Each number is 50 + 15 x the weight over its row's rms, rounded and kept within 0 to 99. Layers, rows and columns count from 0. The size before them is the row's rms in percent of the matrix's.

# layer 12 attention value, 256x256, rms 0.167, rows 237-250, columns 0-255
092:54 34 50 23 30 41 42 37 35 18 65 54 55 52 20 41 65 37 70 55 64 54 44 62 37 42 68 57 71 55 47 35 33 53 73 43 57 75 64 32 68 53 42 55 49 56 50 68 50 62 67 46 45 43 52 50 63 86 24 21 45 41 65 61 58 30 52 51 28 65 45 45 69 30 43 41 39 13 44 36 41 32 47 50 42 69 54 53 56 48 64 53 43 63 36 46 47 15 61 42 55 57 53 58 03 55 48 60 34 52 47 59 28 51 50 74 69 81 60 51 37 48 53 46 32 52 62 66 73 46 74 47 32 55 57 57 72 60 42 23 32 42 36 57 63 31 68 61 79 48 59 51 41 83 70 44 80 82 53 38 51 59 41 56 60 39 57 65 53 38 35 82 63 77 64 87 53 68 60 43 39 55 52 45 52 44 60 54 49 61 25 61 48 56 43 41 54 32 32 33 52 32 58 37 68 57 39 38 24 19 59 41 63 45 43 43 38 48 44 75 59 46 00 25 33 43 66 64 64 64 42 38 70 48 25 49 56 63 54 54 42 36 63 49 44 44 66 57 62 62 34 48 62 28 42 51
102:38 58 50 43 46 26 47 43 32 64 18 62 46 46 46 31 38 68 50 62 52 31 56 36 81 55 34 35 27 26 34 56 54 59 44 48 41 67 42 86 67 67 79 27 25 60 24 45 33 47 67 26 54 51 65 53 62 67 73 70 49 45 33 75 49 48 71 28 32 47 61 32 27 30 47 59 59 77 39 73 28 55 35 24 51 75 65 52 53 25 42 30 68 51 40 20 48 30 38 57 44 58 48 36 59 48 58 44 62 60 63 45 43 66 32 56 43 50 74 74 57 49 46 28 64 74 49 62 66 61 56 56 47 51 48 36 40 63 60 41 38 52 85 26 38 52 62 62 68 43 48 40 37 39 63 59 38 33 55 60 61 62 57 53 43 43 65 48 46 55 65 41 72 31 30 45 59 47 42 50 39 69 63 56 28 56 33 68 51 47 68 43 29 41 51 45 74 55 30 56 42 42 69 51 55 36 58 55 55 48 59 60 46 56 64 55 47 51 72 96 45 30 24 43 81 76 42 00 35 45 58 46 43 56 72 61 12 34 56 42 54 43 65 68 42 58 55 62 26 52 54 31 37 86 35 55
096:55 38 46 38 53 54 39 51 46 67 73 60 88 74 73 62 55 49 58 57 53 38 42 96 51 50 63 44 21 61 47 74 58 57 56 58 40 52 79 37 76 43 58 59 57 51 46 48 62 50 59 64 69 35 61 87 68 55 48 57 15 34 74 70 46 50 34 34 60 47 50 54 49 44 62 35 48 43 37 47 46 68 40 32 44 32 28 57 20 12 68 48 35 45 53 77 51 41 58 70 65 38 40 71 58 56 56 52 46 25 54 86 33 55 21 57 51 64 64 62 56 49 26 58 83 46 48 90 66 41 38 46 68 48 26 64 72 37 62 49 59 41 49 45 58 26 51 48 53 43 64 43 41 56 53 20 47 49 15 73 42 54 39 57 47 29 51 46 23 57 60 58 62 10 40 22 28 51 52 31 53 45 30 73 63 63 69 17 54 46 21 44 46 35 42 58 51 56 50 74 65 52 46 31 71 72 45 47 36 22 40 24 55 60 58 44 34 60 48 19 69 40 70 48 36 61 64 47 43 56 70 42 37 32 67 32 65 55 50 63 46 48 63 45 69 46 59 65 49 60 72 44 62 48 54 45
098:59 53 49 52 64 27 39 59 28 62 17 81 37 63 46 58 41 49 56 43 54 46 58 28 54 44 43 47 63 19 76 64 60 47 51 68 37 57 48 62 67 49 50 50 58 70 43 37 63 69 69 27 52 83 34 70 59 63 44 48 66 86 52 59 69 65 62 53 70 57 45 37 57 30 28 45 33 63 66 62 35 43 43 35 33 47 48 55 35 56 39 60 55 60 62 55 49 62 52 50 48 38 15 50 56 43 70 34 44 66 35 59 59 53 42 61 64 82 58 44 46 53 56 41 65 84 62 39 34 58 44 62 43 62 56 41 51 40 45 18 55 63 60 59 58 33 19 66 50 61 29 27 71 44 15 41 45 06 29 56 26 34 64 55 33 40 68 39 50 42 41 40 36 56 37 64 28 44 70 39 49 29 46 34 43 56 32 61 34 39 37 50 44 70 71 53 34 50 22 76 65 64 68 66 57 55 58 41 75 36 52 82 70 58 48 35 41 34 28 66 36 39 37 33 27 54 56 51 55 51 24 81 60 29 50 47 51 53 60 75 50 27 79 18 60 62 65 69 72 50 60 28 34 54 23 22
094:41 63 76 76 35 54 44 46 34 72 41 59 71 57 38 46 63 54 61 64 58 53 56 47 53 51 73 48 39 28 62 38 62 49 47 36 54 44 36 91 87 67 82 39 20 63 74 45 64 34 81 37 64 37 74 24 35 67 33 68 32 56 42 49 36 72 50 51 59 49 48 38 52 55 66 05 33 76 57 54 39 62 45 40 36 37 34 56 61 47 54 75 31 58 60 26 48 55 25 57 55 56 68 51 26 20 26 72 70 42 69 60 70 68 50 57 62 40 46 50 53 52 37 64 65 63 45 63 38 69 58 34 85 44 44 69 53 30 17 51 53 40 53 62 52 40 65 55 73 51 56 44 37 53 61 44 36 53 64 57 34 37 78 62 55 45 52 39 68 36 66 47 38 43 54 42 34 39 32 29 66 64 37 50 46 56 27 50 62 64 46 49 65 44 50 68 65 71 55 58 70 44 59 35 50 24 47 58 59 72 64 64 50 46 50 52 30 52 39 63 67 28 55 38 55 47 53 45 69 17 27 52 34 39 82 79 59 55 39 78 49 49 81 50 57 63 52 73 51 54 35 58 89 64 77 26
094:46 62 40 62 28 35 63 52 56 40 45 58 50 49 38 67 49 83 32 28 60 45 28 46 42 75 66 55 69 48 44 60 40 38 53 41 24 67 60 29 55 45 74 27 10 26 61 42 64 57 54 30 80 55 60 12 61 48 46 34 48 35 75 35 45 15 40 48 75 54 62 57 80 40 47 45 61 92 48 65 43 58 63 44 54 73 46 72 64 47 42 57 44 45 45 42 65 53 66 36 68 41 67 45 54 56 57 54 51 55 44 41 48 41 43 68 53 29 67 45 50 69 24 72 42 42 44 36 73 46 41 38 38 33 50 09 61 62 64 52 41 68 74 68 72 70 27 46 68 59 35 60 63 31 73 48 58 22 46 58 69 52 69 55 22 57 38 43 72 51 38 52 79 64 44 44 31 45 33 42 43 48 30 52 49 28 40 44 52 65 67 64 31 50 38 91 39 53 66 48 57 73 34 76 26 61 21 45 28 27 71 45 49 73 41 55 64 40 37 36 59 48 34 52 59 36 51 52 67 77 63 64 66 66 49 50 76 53 68 54 56 74 56 34 49 47 72 52 62 24 41 66 65 40 48 43
099:46 51 42 30 48 46 54 53 40 40 48 20 85 32 49 38 34 74 27 42 78 47 28 59 59 50 50 66 77 51 45 27 57 44 35 54 70 74 64 44 43 47 57 55 69 37 63 65 60 34 65 63 65 63 51 37 65 32 61 56 43 63 73 54 51 47 52 42 63 39 30 41 39 44 27 69 55 52 67 65 36 68 68 43 48 67 33 08 63 49 55 40 27 34 17 77 41 52 22 64 52 53 45 71 46 39 49 36 47 66 63 59 47 54 38 52 80 30 94 31 71 48 42 13 65 66 76 56 34 43 54 50 81 67 57 54 51 52 60 38 32 66 38 51 64 35 58 59 63 41 11 57 35 76 66 35 45 77 55 50 48 35 51 35 47 32 57 51 66 72 45 62 45 50 82 47 62 56 27 50 57 54 41 43 29 36 25 40 24 53 48 67 54 64 45 61 48 49 85 36 32 46 46 89 94 34 38 62 31 54 38 30 62 50 51 50 45 40 55 67 41 57 74 51 55 53 60 42 58 46 56 52 41 37 48 52 31 69 63 39 38 34 39 34 64 38 44 74 61 43 12 49 49 60 58 49
100:50 47 47 56 77 50 31 62 51 68 39 47 51 79 68 48 74 57 58 51 59 63 65 61 28 49 59 67 62 84 31 64 30 58 67 47 62 50 45 43 51 42 65 34 32 58 78 51 17 71 35 74 47 41 46 33 64 55 40 54 68 64 69 51 26 61 35 41 39 39 27 49 42 55 69 59 44 77 46 69 49 46 63 59 35 57 30 44 60 39 45 51 52 84 59 30 35 51 62 16 29 64 33 48 58 68 55 81 53 48 48 61 62 47 29 43 35 42 36 56 47 33 36 48 52 41 48 69 61 50 66 55 73 39 38 28 65 63 28 66 47 60 33 45 33 56 36 32 44 49 32 56 30 22 62 45 57 33 48 56 40 41 67 70 52 61 57 68 57 47 76 45 45 59 58 37 73 91 32 36 43 49 59 48 62 47 54 35 67 62 59 45 62 65 63 53 61 88 82 68 70 41 40 60 30 34 41 80 66 58 45 73 78 64 55 69 56 54 38 58 52 90 31 58 32 46 49 07 74 36 76 50 63 62 45 27 51 34 57 18 57 38 50 51 49 54 25 23 67 46 53 32 46 58 80 43
094:58 62 27 23 68 48 79 55 60 39 57 65 37 37 42 44 56 55 24 77 65 45 44 24 56 56 50 41 45 25 66 45 47 54 57 19 67 45 32 44 73 61 55 50 57 54 71 50 44 80 42 26 39 46 58 72 58 44 68 15 66 37 63 43 62 25 28 51 40 48 47 67 55 29 67 58 68 36 66 70 66 47 44 42 54 73 81 55 69 61 16 57 54 25 34 46 72 52 52 21 41 35 65 45 51 36 31 70 58 45 43 58 43 81 38 65 45 29 68 76 45 42 41 35 57 72 45 37 44 37 50 41 42 62 41 62 17 64 28 24 56 56 63 29 39 49 40 46 83 58 49 37 49 41 53 59 41 34 61 15 45 61 57 75 50 40 60 40 56 65 62 66 57 55 57 59 27 75 51 43 41 38 73 61 63 39 62 31 58 47 44 57 28 50 67 49 39 64 62 26 36 66 43 47 53 41 53 36 27 45 48 25 31 53 31 54 56 36 42 34 45 36 43 47 44 78 57 24 32 70 46 49 16 60 20 88 22 44 44 76 26 42 59 45 59 27 54 48 51 63 73 43 30 60 31 58
104:48 46 37 45 64 74 51 46 55 39 45 60 24 61 99 32 50 58 57 41 48 57 71 62 39 42 43 68 84 41 58 44 54 43 68 59 55 57 39 67 41 34 55 30 69 82 29 50 53 63 56 46 45 30 62 54 27 45 61 53 41 46 55 55 22 42 37 69 57 44 42 76 48 51 48 62 56 59 52 48 68 38 52 36 62 42 64 32 82 91 60 42 63 66 36 43 54 50 52 47 54 66 39 43 59 46 76 13 36 37 43 75 50 51 36 63 57 36 48 05 64 44 53 55 57 61 29 68 36 51 26 32 69 22 62 25 50 68 53 64 15 54 48 37 51 37 62 12 32 24 36 59 19 46 80 21 44 56 56 41 72 35 47 66 61 37 51 41 31 49 50 52 24 56 71 28 63 41 44 44 19 62 63 30 82 54 49 42 34 52 47 58 55 44 74 37 76 46 64 45 48 42 35 73 50 56 55 47 66 51 53 57 67 84 54 58 23 59 45 42 58 45 39 51 54 47 52 36 42 51 66 76 68 73 36 36 41 40 39 62 47 51 63 44 52 42 11 45 44 44 50 67 56 42 67 38
106:51 32 42 38 56 31 35 55 33 69 51 67 31 49 48 44 51 72 41 65 54 32 86 71 39 74 51 42 75 54 26 94 63 60 64 62 19 73 62 48 63 50 36 36 65 64 41 55 52 29 33 55 37 35 59 47 52 51 41 46 49 73 39 55 32 34 37 52 48 40 54 18 48 58 39 85 53 38 41 71 74 32 51 68 28 67 42 63 80 21 32 58 37 46 44 58 38 56 53 53 66 47 45 86 49 24 61 17 54 66 36 49 53 37 42 74 82 53 70 63 52 64 48 42 28 50 37 72 50 43 40 27 40 53 40 28 50 78 23 35 38 46 88 45 52 65 61 62 29 55 49 57 25 56 41 46 49 77 70 70 51 55 51 60 44 71 43 45 47 72 20 58 64 60 34 74 49 50 37 40 60 55 50 53 48 34 35 49 51 57 65 65 70 54 50 85 61 46 64 45 68 63 59 59 48 53 39 71 73 46 44 47 50 49 57 62 38 51 51 45 49 76 45 53 42 41 52 50 24 56 75 43 65 55 49 19 63 74 49 52 25 86 61 24 66 29 33 43 40 44 39 74 67 62 61 40
101:24 44 36 44 66 63 48 18 56 76 36 41 61 26 66 14 50 47 79 43 63 80 38 53 36 55 57 45 68 58 44 55 60 53 32 54 37 48 58 49 34 69 33 33 40 78 11 53 57 26 25 69 71 48 58 59 49 33 43 33 38 40 38 53 61 42 49 66 73 44 56 57 43 56 66 66 70 49 65 69 68 17 46 48 39 25 59 79 55 41 60 39 50 58 63 56 32 57 31 58 48 60 54 23 47 45 67 59 49 68 56 52 50 52 49 29 41 74 55 36 40 33 68 75 20 38 44 60 51 24 57 25 57 24 38 41 14 59 41 30 49 61 73 44 73 59 14 26 41 51 52 58 34 33 36 52 37 42 62 38 73 32 67 21 48 67 68 88 28 71 68 37 68 67 64 52 56 63 34 41 54 54 40 36 57 66 43 58 47 49 46 56 59 44 70 48 68 76 56 57 64 63 54 65 53 40 49 52 64 27 50 57 40 44 78 43 63 53 60 40 46 31 24 70 57 29 53 47 53 36 58 49 91 73 36 49 54 37 55 64 39 57 62 34 52 63 28 47 51 35 33 34 50 72 29 38
100:56 30 24 30 34 66 67 59 59 62 62 61 63 40 35 69 70 51 60 27 41 56 43 43 40 45 58 50 59 50 41 39 15 30 44 74 47 36 65 31 51 41 50 51 20 33 50 64 48 34 75 17 40 28 61 70 39 58 48 20 41 70 38 17 20 55 47 55 82 45 29 58 32 24 66 74 50 29 62 33 60 50 70 38 41 38 53 62 64 33 61 59 60 26 47 39 53 67 58 62 25 45 41 65 37 64 34 45 45 67 45 41 56 52 56 53 49 37 67 55 56 42 56 46 30 63 73 75 20 52 33 29 17 53 58 44 48 28 72 60 56 46 58 40 54 59 31 54 38 44 42 41 65 92 46 51 51 48 36 41 38 58 56 71 95 45 63 26 47 52 41 70 38 62 44 44 34 37 88 52 45 54 41 26 42 58 74 43 33 45 44 42 41 80 39 53 41 69 67 56 58 66 44 36 64 16 40 75 65 43 26 46 34 29 66 42 12 58 39 65 47 44 59 41 31 57 59 38 61 58 56 50 68 61 55 63 44 71 65 68 39 31 53 76 39 38 54 49 66 52 71 58 39 26 51 51
101:55 36 46 45 29 64 37 53 54 36 62 40 60 54 14 28 41 66 44 43 55 55 48 55 73 63 29 46 42 37 82 03 36 47 50 53 57 42 73 28 70 54 58 69 18 49 62 59 65 55 49 63 50 43 49 39 18 52 51 41 28 40 32 71 69 29 44 34 55 66 23 57 68 76 49 38 60 28 49 38 76 67 40 55 74 56 41 37 26 71 42 38 55 43 53 35 46 35 56 38 35 53 62 56 42 70 32 61 47 52 33 71 69 45 42 41 45 53 52 46 30 75 50 47 66 17 70 67 55 63 39 17 65 49 76 75 49 33 59 56 33 37 44 46 60 71 45 40 42 63 54 27 75 89 71 20 57 61 17 49 75 66 66 65 46 68 48 56 76 58 50 30 51 61 38 61 48 56 61 16 55 54 43 38 56 51 74 43 58 40 34 34 64 61 46 72 41 42 58 64 35 53 77 35 36 65 48 48 16 70 55 60 48 46 44 35 43 80 59 55 62 48 28 45 38 54 60 76 46 55 25 36 55 51 70 28 26 53 54 23 64 54 54 51 38 55 33 51 69 59 34 51 71 47 47 67
# layer 12 attention output (transposed), 256x256, rms 0.144, rows 237-249, columns 0-255
101:37 46 48 38 34 42 59 45 71 14 63 47 39 42 58 43 67 39 56 42 40 34 17 67 43 35 69 62 44 44 29 62 57 52 66 26 50 68 22 34 56 56 59 31 56 58 70 70 47 42 63 74 34 39 80 53 50 58 45 37 37 56 74 77 60 35 52 43 38 41 69 55 48 67 86 42 45 44 46 38 44 47 46 63 35 52 73 57 67 82 64 67 62 82 44 36 54 15 82 57 62 56 63 38 45 36 63 75 46 44 44 50 39 54 87 61 64 56 42 51 55 34 29 47 54 50 62 44 50 62 52 56 70 50 40 45 40 56 40 48 28 49 55 73 41 38 71 32 63 35 32 52 60 62 71 59 79 74 52 64 53 48 49 53 57 91 51 83 60 00 56 59 62 76 54 75 50 46 47 73 66 53 39 53 52 49 53 50 40 52 35 35 36 72 60 38 71 64 33 53 68 59 72 56 72 69 53 47 39 63 70 25 80 37 40 37 61 51 41 68 55 63 22 47 23 70 38 47 46 71 27 47 58 32 40 41 56 53 46 26 34 36 44 29 64 58 61 54 77 33 26 49 65 44 39 50
105:58 58 39 48 48 23 64 52 34 44 37 60 61 53 43 61 45 47 57 66 34 78 40 53 27 66 50 28 52 30 26 33 28 44 55 55 52 66 66 65 63 68 59 52 52 44 27 32 53 45 45 42 46 30 57 26 47 61 50 78 48 49 18 43 49 70 48 25 28 82 65 59 53 64 50 44 70 17 42 87 56 52 39 44 79 57 35 43 34 37 25 43 68 34 75 19 64 37 29 50 58 58 56 40 50 49 42 61 58 28 41 45 53 45 36 37 38 57 81 62 15 50 57 24 60 52 54 75 62 61 43 27 38 21 52 42 42 52 62 60 45 52 54 39 48 74 28 76 65 33 65 28 56 36 36 36 35 49 64 16 72 71 58 44 65 50 70 63 40 50 81 63 53 42 31 42 89 37 44 39 38 66 47 85 46 40 28 47 40 57 44 32 41 37 42 46 60 42 44 54 56 53 69 40 74 31 55 58 35 42 45 40 45 40 95 35 46 35 62 79 43 38 00 64 41 65 50 36 52 25 44 54 53 53 78 41 34 57 61 57 33 41 51 68 44 60 49 52 57 48 74 51 52 51 42 64
097:93 61 75 38 54 65 55 15 57 50 48 34 64 63 79 47 36 24 53 61 65 26 50 78 47 66 61 66 37 44 56 58 63 77 63 64 29 62 52 56 55 49 39 40 34 47 61 48 53 38 40 41 55 57 50 66 60 31 49 62 34 26 42 88 37 24 48 47 32 51 34 68 34 41 56 28 44 50 54 55 26 77 36 41 33 43 40 63 37 24 51 60 31 14 50 72 40 71 52 62 52 69 39 63 51 50 74 42 46 65 45 86 51 61 54 41 50 64 49 66 38 48 40 51 77 55 37 65 57 49 65 44 81 43 19 54 57 42 51 50 54 47 50 43 48 17 45 54 47 55 70 48 60 59 47 47 41 34 29 90 67 43 28 43 47 34 65 56 51 57 26 44 63 31 73 83 44 69 33 31 38 71 44 40 61 65 56 38 45 26 53 32 64 57 52 52 62 41 49 65 30 56 41 30 87 62 39 63 55 47 39 31 41 60 62 43 56 33 68 56 51 45 50 42 48 39 64 62 33 66 76 48 49 64 65 39 49 57 38 60 65 45 60 53 56 40 69 50 22 17 44 53 89 59 05 75
102:30 40 39 60 54 49 38 41 54 33 50 64 48 52 85 74 47 58 65 57 42 49 58 57 60 58 53 51 53 39 47 64 62 50 51 38 39 64 51 40 71 58 59 47 46 74 56 26 40 63 61 53 46 75 47 68 49 57 59 61 42 72 36 44 93 67 64 60 22 63 34 67 63 42 12 35 60 46 43 86 35 43 65 38 48 45 39 47 49 61 47 60 81 27 56 40 51 45 64 63 41 26 39 51 61 54 79 64 49 76 48 50 56 47 26 60 57 73 46 75 41 34 68 46 63 75 63 48 33 41 46 58 34 59 52 39 40 56 72 38 54 70 38 29 61 42 32 60 45 62 39 21 55 41 60 40 49 35 50 41 69 41 85 56 52 32 55 40 75 28 82 43 27 58 46 71 45 49 60 47 35 21 62 35 55 43 43 67 42 00 65 59 47 50 90 67 54 24 46 58 56 80 67 43 45 28 39 37 69 54 44 76 67 64 57 45 83 52 37 65 26 45 43 58 24 37 52 41 45 14 53 58 50 57 49 61 52 61 47 42 30 62 48 32 43 64 82 70 82 22 56 63 45 42 38 57
099:55 67 49 42 41 40 46 39 34 65 32 46 48 30 36 81 57 52 42 81 47 67 42 61 61 37 75 61 58 49 69 23 48 26 56 50 49 42 41 76 40 73 68 47 31 56 47 54 73 55 66 38 65 52 54 47 54 56 52 76 49 57 26 48 36 53 29 53 49 41 47 36 65 41 46 26 45 65 49 71 44 38 55 06 34 30 46 83 61 42 55 63 41 50 84 46 36 63 53 44 64 60 85 50 37 20 50 33 66 80 29 42 42 49 30 70 47 59 49 53 34 48 51 42 79 66 53 33 41 60 30 43 87 28 55 54 26 33 39 50 67 45 50 62 44 60 55 58 77 49 59 67 48 24 45 64 36 69 66 34 28 34 59 39 12 45 63 40 71 56 75 67 72 60 81 69 58 62 43 66 53 43 25 30 58 79 48 49 55 72 59 54 51 46 54 43 62 54 43 52 58 59 55 34 53 38 38 69 29 50 74 62 32 54 73 61 80 32 66 59 65 50 36 55 35 27 38 32 42 38 25 61 36 53 93 55 29 59 51 44 33 56 39 37 25 75 58 49 14 53 52 59 53 53 51 41
097:50 62 38 48 33 54 44 56 47 47 49 59 35 94 45 46 42 51 50 24 67 43 45 43 45 68 57 20 58 45 48 41 52 31 49 53 36 46 41 40 60 40 54 31 20 42 63 36 51 52 37 71 69 56 73 23 47 45 40 40 79 47 42 62 49 69 33 61 44 79 35 31 58 74 48 65 46 58 23 57 44 31 57 40 72 53 40 62 49 27 47 35 60 21 35 69 45 48 62 33 50 24 53 46 43 43 55 42 53 44 24 55 35 48 28 71 49 46 66 42 71 63 48 85 55 56 52 27 66 72 21 46 58 45 45 53 69 40 82 48 50 42 59 79 54 51 57 43 70 70 33 48 80 32 56 66 51 43 68 64 81 55 66 66 50 52 45 59 46 42 48 49 62 60 44 47 31 57 41 49 44 26 20 47 51 34 42 40 66 88 46 76 45 49 52 59 40 43 58 57 56 50 49 62 10 87 30 43 43 30 58 25 41 55 33 45 74 55 36 88 49 43 46 57 34 47 41 37 43 52 88 65 49 31 60 66 71 33 64 68 99 80 22 43 34 58 59 61 53 44 42 36 69 56 36 54
107:61 55 32 55 49 57 34 64 47 22 51 48 86 53 37 72 37 56 42 28 73 72 32 48 41 18 24 40 68 36 46 54 48 31 61 37 53 18 25 38 29 36 34 54 55 49 72 71 51 56 44 65 57 49 49 50 61 62 84 73 55 46 36 67 66 84 53 38 37 36 69 40 58 37 54 47 54 82 66 58 38 35 44 22 51 65 43 21 77 60 48 39 73 74 17 48 53 37 31 53 48 72 37 55 38 41 76 63 45 57 63 81 33 65 75 60 55 63 65 42 55 46 26 40 54 58 52 61 04 63 74 56 54 69 57 50 45 52 46 49 62 64 56 63 58 42 62 53 81 50 79 53 66 71 70 62 53 51 77 41 78 39 43 39 29 43 56 43 62 33 54 56 56 46 58 27 32 43 52 46 42 44 59 37 71 29 37 36 48 40 67 56 39 58 35 61 26 19 55 40 25 53 45 65 57 69 70 76 61 35 29 28 49 41 61 51 59 52 59 66 54 48 67 64 65 74 56 37 67 26 63 69 22 42 55 46 36 57 43 34 51 22 54 56 48 57 65 58 59 75 48 37 59 46 40 70
108:60 53 40 56 41 68 33 59 57 40 22 43 53 69 61 32 66 39 64 28 53 64 63 50 33 23 77 57 45 44 40 73 34 48 68 49 99 70 55 44 43 55 49 41 53 59 54 41 41 60 04 73 73 38 38 31 49 57 45 35 51 47 44 60 45 45 27 49 67 53 23 46 52 54 61 64 33 71 33 51 28 44 44 62 71 40 35 44 66 41 42 47 63 60 82 61 43 56 57 49 49 42 45 26 56 28 53 28 32 46 45 58 57 72 27 57 41 29 52 63 51 50 58 36 58 66 72 65 50 84 55 37 59 34 29 83 34 43 34 74 63 39 33 82 53 41 27 64 51 51 33 69 45 48 46 45 49 22 49 58 17 47 59 60 72 63 54 91 40 59 68 48 27 70 91 49 68 68 51 32 51 69 34 55 52 42 42 27 82 65 41 56 27 35 52 35 47 65 58 65 50 45 42 73 42 45 44 67 40 45 74 77 49 59 46 26 37 56 28 38 55 51 36 39 55 32 37 33 70 51 57 54 57 37 38 54 69 35 64 31 61 37 70 41 24 44 60 50 36 48 73 40 32 45 69 36
100:49 63 00 35 74 32 55 50 49 61 61 63 52 30 34 42 43 51 39 48 70 46 46 18 68 51 50 43 56 46 77 28 38 47 55 46 48 75 43 44 55 55 46 42 44 27 50 27 48 56 31 49 28 44 57 56 26 45 58 60 46 54 62 53 40 46 51 23 44 86 64 65 66 37 56 49 73 49 25 58 42 42 43 70 50 68 57 52 40 56 21 57 63 21 48 65 50 48 67 35 26 72 28 73 79 59 38 44 72 48 40 51 49 69 27 41 50 58 48 61 51 36 60 58 66 40 69 54 58 69 16 52 49 58 56 41 34 63 60 46 50 54 49 43 37 57 55 56 57 19 60 41 32 58 50 58 62 57 66 29 60 76 44 41 63 52 67 34 45 32 50 69 46 51 41 78 45 83 41 17 57 40 52 72 61 38 54 20 53 47 27 30 27 69 67 47 11 38 64 47 61 33 26 58 51 55 46 24 26 75 42 26 63 48 60 60 43 63 17 61 59 54 40 70 16 37 44 31 44 65 39 40 54 69 21 64 16 69 51 62 34 50 33 45 71 48 33 31 40 29 48 51 58 56 45 73
110:54 36 49 76 50 84 23 50 57 22 56 65 67 41 74 47 65 48 56 43 51 57 73 45 50 40 46 21 64 44 78 42 61 46 31 53 47 36 56 50 65 35 51 49 62 66 17 45 49 60 37 53 39 27 56 64 28 40 63 31 48 48 35 64 57 21 45 62 44 29 47 34 61 47 68 53 44 57 46 49 50 65 23 38 46 42 37 56 63 51 31 68 50 99 44 31 57 55 71 61 53 39 32 41 34 49 40 25 47 53 64 71 58 56 38 52 33 31 61 40 82 36 47 55 81 35 59 55 29 54 35 75 38 38 35 65 50 61 67 61 32 55 35 59 53 68 36 36 54 12 47 38 45 42 74 61 47 32 46 65 32 35 44 77 37 62 68 51 40 46 52 52 56 48 58 37 53 50 53 27 38 50 34 32 51 56 39 26 57 39 39 33 58 39 31 32 39 47 57 65 20 26 62 57 33 56 67 34 60 44 69 54 51 58 34 43 12 56 61 46 55 62 35 59 43 43 40 56 26 31 62 56 58 70 66 40 38 50 40 62 53 35 54 40 30 54 41 42 60 77 67 48 63 26 64 36
114:50 54 35 65 53 63 61 42 51 28 53 40 61 62 55 57 48 42 63 43 45 35 47 46 14 39 61 54 64 39 36 75 38 53 52 51 49 49 43 60 55 25 48 41 41 59 39 82 38 39 24 62 27 33 75 49 69 61 46 30 65 77 45 37 56 54 46 77 15 75 64 00 59 70 37 53 35 23 35 64 56 47 41 37 46 67 53 30 53 22 40 23 47 58 50 50 46 59 69 64 55 45 35 49 54 30 33 29 40 66 56 51 54 57 61 83 64 27 53 41 24 74 51 41 52 54 61 44 44 39 50 53 58 64 52 74 61 49 23 30 44 34 78 45 24 37 45 43 58 62 51 29 33 70 52 56 56 57 59 82 49 64 52 71 47 79 40 48 67 65 34 41 56 56 29 56 53 45 74 35 53 36 44 48 69 48 38 65 72 62 45 71 58 57 52 40 31 42 67 57 40 58 54 52 02 30 43 71 50 28 34 38 60 44 43 15 32 39 26 73 40 51 26 63 31 57 68 72 62 33 66 33 30 37 88 45 44 56 48 57 70 64 42 33 58 21 49 38 56 52 32 35 72 31 44 59
108:47 46 44 60 34 59 43 65 79 51 53 30 41 51 41 47 43 62 59 54 20 88 63 34 42 35 43 26 69 38 67 38 49 43 26 43 63 63 56 51 67 23 63 35 43 57 00 76 24 40 29 44 51 47 42 51 52 42 30 41 55 19 52 51 65 63 41 67 47 75 38 29 57 54 69 50 66 31 51 46 55 68 53 50 28 23 47 61 57 44 28 63 41 57 42 76 44 57 25 79 18 29 53 20 31 44 51 44 58 61 63 51 48 42 62 42 29 51 60 52 64 54 64 61 59 54 53 42 53 31 42 48 43 58 24 60 48 84 36 29 58 39 46 28 53 83 35 54 56 40 39 57 26 28 38 33 55 43 52 42 51 45 77 46 50 53 49 99 22 55 49 50 57 40 35 53 69 53 44 39 61 64 42 35 61 76 50 50 53 54 49 47 63 44 70 25 42 55 55 62 41 63 76 41 15 30 53 64 63 30 69 39 41 32 34 67 45 60 69 44 55 31 32 44 43 20 29 75 58 30 44 32 60 42 36 41 39 32 64 58 44 54 39 32 46 48 13 52 59 58 58 26 43 57 66 59
104:30 70 55 34 49 65 67 62 51 48 52 63 59 18 76 70 40 65 57 28 44 31 51 54 76 42 71 72 56 58 49 39 45 39 51 60 21 57 64 38 16 39 35 31 42 45 68 48 37 41 60 37 47 22 60 38 42 67 44 10 63 42 42 57 68 33 67 48 46 55 53 49 39 34 65 34 39 61 75 40 63 36 84 49 42 30 75 53 65 53 55 78 59 07 31 54 52 50 53 49 38 46 25 62 37 44 47 61 52 42 74 39 33 34 40 31 52 77 36 67 63 53 31 67 68 51 81 83 19 51 46 67 36 28 63 36 44 53 57 51 35 37 60 56 58 46 45 60 63 59 41 38 41 76 56 82 56 82 43 67 25 59 58 63 56 56 68 10 46 43 58 40 48 59 45 48 32 24 56 35 50 39 09 25 54 65 67 60 40 37 57 57 77 56 23 25 54 36 62 39 56 44 44 56 64 20 48 63 58 65 45 45 59 41 36 51 39 45 39 64 18 47 50 52 16 51 51 76 48 48 65 48 61 44 37 49 65 48 44 52 35 36 63 41 69 49 55 64 54 39 57 32 42 57 32 75